Weights of a small GPT-style language model, trained from scratch on English Wikipedia: 5 heads of 32 (1 for keys and values), 152M tokens.
Each number is 500 + 40 x the weight over its row's rms, rounded and kept within 0 to 999. Layers, rows and columns count from 0. Numbers have three digits each. The size before them is the row's rms in percent of the matrix's.

# layer 4 MLP gate, 192x160, rms 0.0958, rows 0-67, columns 80-119
103:515526617528484417490461464512554541569479456472433420454501535530521438531454464490590492463517501458469564525458486493
100:453502469543441512445416579502528497563467474552502483512531475438523425510544510501474545501513529528528433468490486508
098:440563519469466442515372543457516493545417507481548547510534509517508528436574475469539480467560548544487534473458603487
103:430536482478468512502512522498459496497464482425436478510551550403499502533504546519549453503572500485546523563426547492
107:501521473455558477575482549454558560448455516474501490511539473505502449536529429515504468497538465547563513504559507504
097:505534550465474493538469565459555519516521556499559529493484561456461540542530447581494477552529540559562586509450521486
099:461451487470520443528495530462453474461506397398481475500495430498512523458564482464488492570545505548505488551491417501
098:378539470502544469507499531571524496515433500525530503420457425456502543504535532523481515498533554518489503556474478551
103:483481460462459478523485445489499436486429506496483498494461441527467580499519503467549485543402546554518489471566479493
110:500479523482515514517560526501446503526420526424502434514484495440483468516564541534453517488560591486534428520480530515
100:535607482491541512481444542523518518476473485539403535555543503499485493530534563428555503520528460529509536467522468530
094:531469520501538468485472492529565497500476484615536520499478491467469494501514484530500560403527534501521537548464517537
093:421492545515435438595463554448490579484436466520556496492470475445463494519502490493558493412515469464516482576480526509
097:548591565485531433548538477448471525490592515552474476508411472520444521487525475496473518485483492556537509486508515514
096:529558515509464487514505546474514449443534450560543461462559544500402520470526523451519458536432561537535465482504502491
102:432505533555499481488520474517511509431519510534512468512501483475487467543510517483486501551501512448522533464420536524
101:391485575508488512465497619585521596479554476511480452532511483533507503579509520436480462550485509451513518494501445438
101:434504471495447503455503502595484525489506485499445506540506398464494561440516497501523492515406542582518440538467520573
101:518507475491549469530496504469499512540487550474506485465542440535565507505478499550482494461512449498487484433572529463
105:481437512473490476493449548499556531498439446483457534482450498507505505519496500485499473539525441510502596531492466467
103:510628555524476501475438527516528511547495470534433445475546488426548486484490512528514509538460448477551502525473553476
106:397525505543464425446447509547484483562513399559487591489483503517452488575485487526522535580478515561492557489454473482
102:443497548499555456569543477547459530487493451545454429552499504548531513456465448515515602496500468511501476490470482511
101:424508506613518500465509520498524478548477491421477486508526407442536556474529486539477484527518456554509456512487475489
099:519598404470415493484423455531529474472448472497583489544602577517425512523479488450496503481500496539514517455497513503
101:502505530499500397485436449504472492499518468417518486503486515473506554495490470533604515475562474539519502543499474481
098:533543518447522432538439531493436412497539497543544448527529467501512459436498539478463547565531514511534546501457545571
100:464487510498518519548543507459452524502487540532541486454493468457515518505445493483579462528476478571458575476536564488
096:464515564523490470463471520550562526474421521553475525485455492497504519488529571450482513518544476523469547510515524525
112:609474425490505527496530469524489534523521565596494514519530430527480498409506504485495495518467509533498524451492469517
092:486553469590483523463498553483491459503501463457489542481593508486519528559512494560482524456538542433555491534517451526
106:534542462497445475409565527470491513506508501508531456497452533432415535530576493470518500566550486509535522553479488474
101:488504527474513513503443540527499520551554488402529506510524514402513576534571462487488491505488556464555493547484486569
096:497517429554522555437493527509514504506511484513498542516504410469518546521616498467524507543507536521515527502487516490
107:542615578535480505488503438516517469505489512542538458406475505452494517497569444470510523458526597511510537506520559543
101:530518523527505469441463464526497483526475477434495446446442482523504470495459520562434574447560415555483543502465428466
097:449529481528517424492441495510447513520494477475459458497536527481483545493450503510568527517556430480553476509513501505
096:498506496493592482466550585491439439504477520480444467517456461495508461559533464522443511518475474582526485538549548587
098:467487535488479498465483487505546539479470505488483560505536514460527469531530520473497503523502435475526521557535499488
092:538460454496458488458488476510530521462449426453527539553498501568534547408495557458536505556499494470493467525459448448
097:471517520498532483495460503468502510577475504462532557424498442480483465503536484525567440471538505481463464540540461493
108:558508547475474435496482555463490458487463465562450529536457438469463475503494532389465466590493466538539487475538488472
098:472478548563513501490483426493510434526448448527485515522490479501426530522568422438474497487542453579471487516551540498
088:463528456461443432526543458442485545449510477452437558487544510574533559480497542471477520414534522507490567476459518509
093:514482485529550527470476473500477462489493449477504474521438551460480462492492470506465456625574486493487515523482520482
098:566496406474464506440510492567510469513439485578417477496444443537459523531569427511585516482457481527504471566499520557
095:568526571427464551522568526499490514431477487497514495538570517437441571506507499481392604546530548516467521502456554530
097:434460509513422394493484522536489529403487439504442480523538499529432508504491516521524527434520497526519556555426516533
097:569538527487508411505464436529484431515487568438549521521556514428488537491497494533484482507522502531479546463486481545
095:447570473505425433486447454515455492424486547589415470489534533454520489543511519452472512511546487522535467520485474536
115:471467611503453461441516567563560524517451502506525439481531553526507504415548490463603575459525553529454542500516496455
099:454495498557472512447496516462494476440472478554474501519612393534492542511455500463556457416500513513494539567435436477
094:541598483484579452450492517548505526505432477547527456458536498552507574536413495503455521516511557510478538507519542553
096:557497527521476519500515518458528431397467471466444479447464489453427466519594480474524495551470542451512602532569517506
101:572548523469505460508504496488497556497508464480484449535464496503510520497470505465513509522518521516477480524516495516
102:506516494412514461484455459522475525504469480497510508499486437483465492411492518495504456519466437495462570468468492452
104:423561506536462444506426489471483487454484462505454513467535513491535541504566509465454465487479429555490564492499509534
098:451491508542441449539507572442499530564496539542510439431535488502460485543538478489513493510513445548474563597516489514
090:448498504499514475527516536524458519534474463498495467465472524500530487470582479516538495521492527451458486499520523540
102:503472511445551508485550489474432487529496498541471520457441485473486507508543526505523472532427494514541513502476541476
098:548526558458437452427484390501482482455482437527407502503564437440459533557534513423477482429490574573489487533491483481
099:520553503533515522481489508463537484420458527527537481440484510420459527506470514414522500551542506479554544473534499468
102:521507492521523490439528450515520516479431493478447510530556438519526545481542479409486568593488550511483484537497459485
103:434540533495492419573477533526419506472551536488447481463539530477585495579483471513553498469486439514539490545484501465
096:486523510525497585521435525503427489518485506430525553513585489545495506509495490521486432507553480432526533479516528564
095:469446590471461511509544462529481473539499569493550543504577517548566474460456449488542516500431455486565558513488434514
101:467531516435452396554507476487518481560530524521457454481563528478556462497483546553492503479526484488477481598432470577
110:528559464472502483471452464467442541468500493543518548578444550517465482517519420478510468528472463529536492492460481474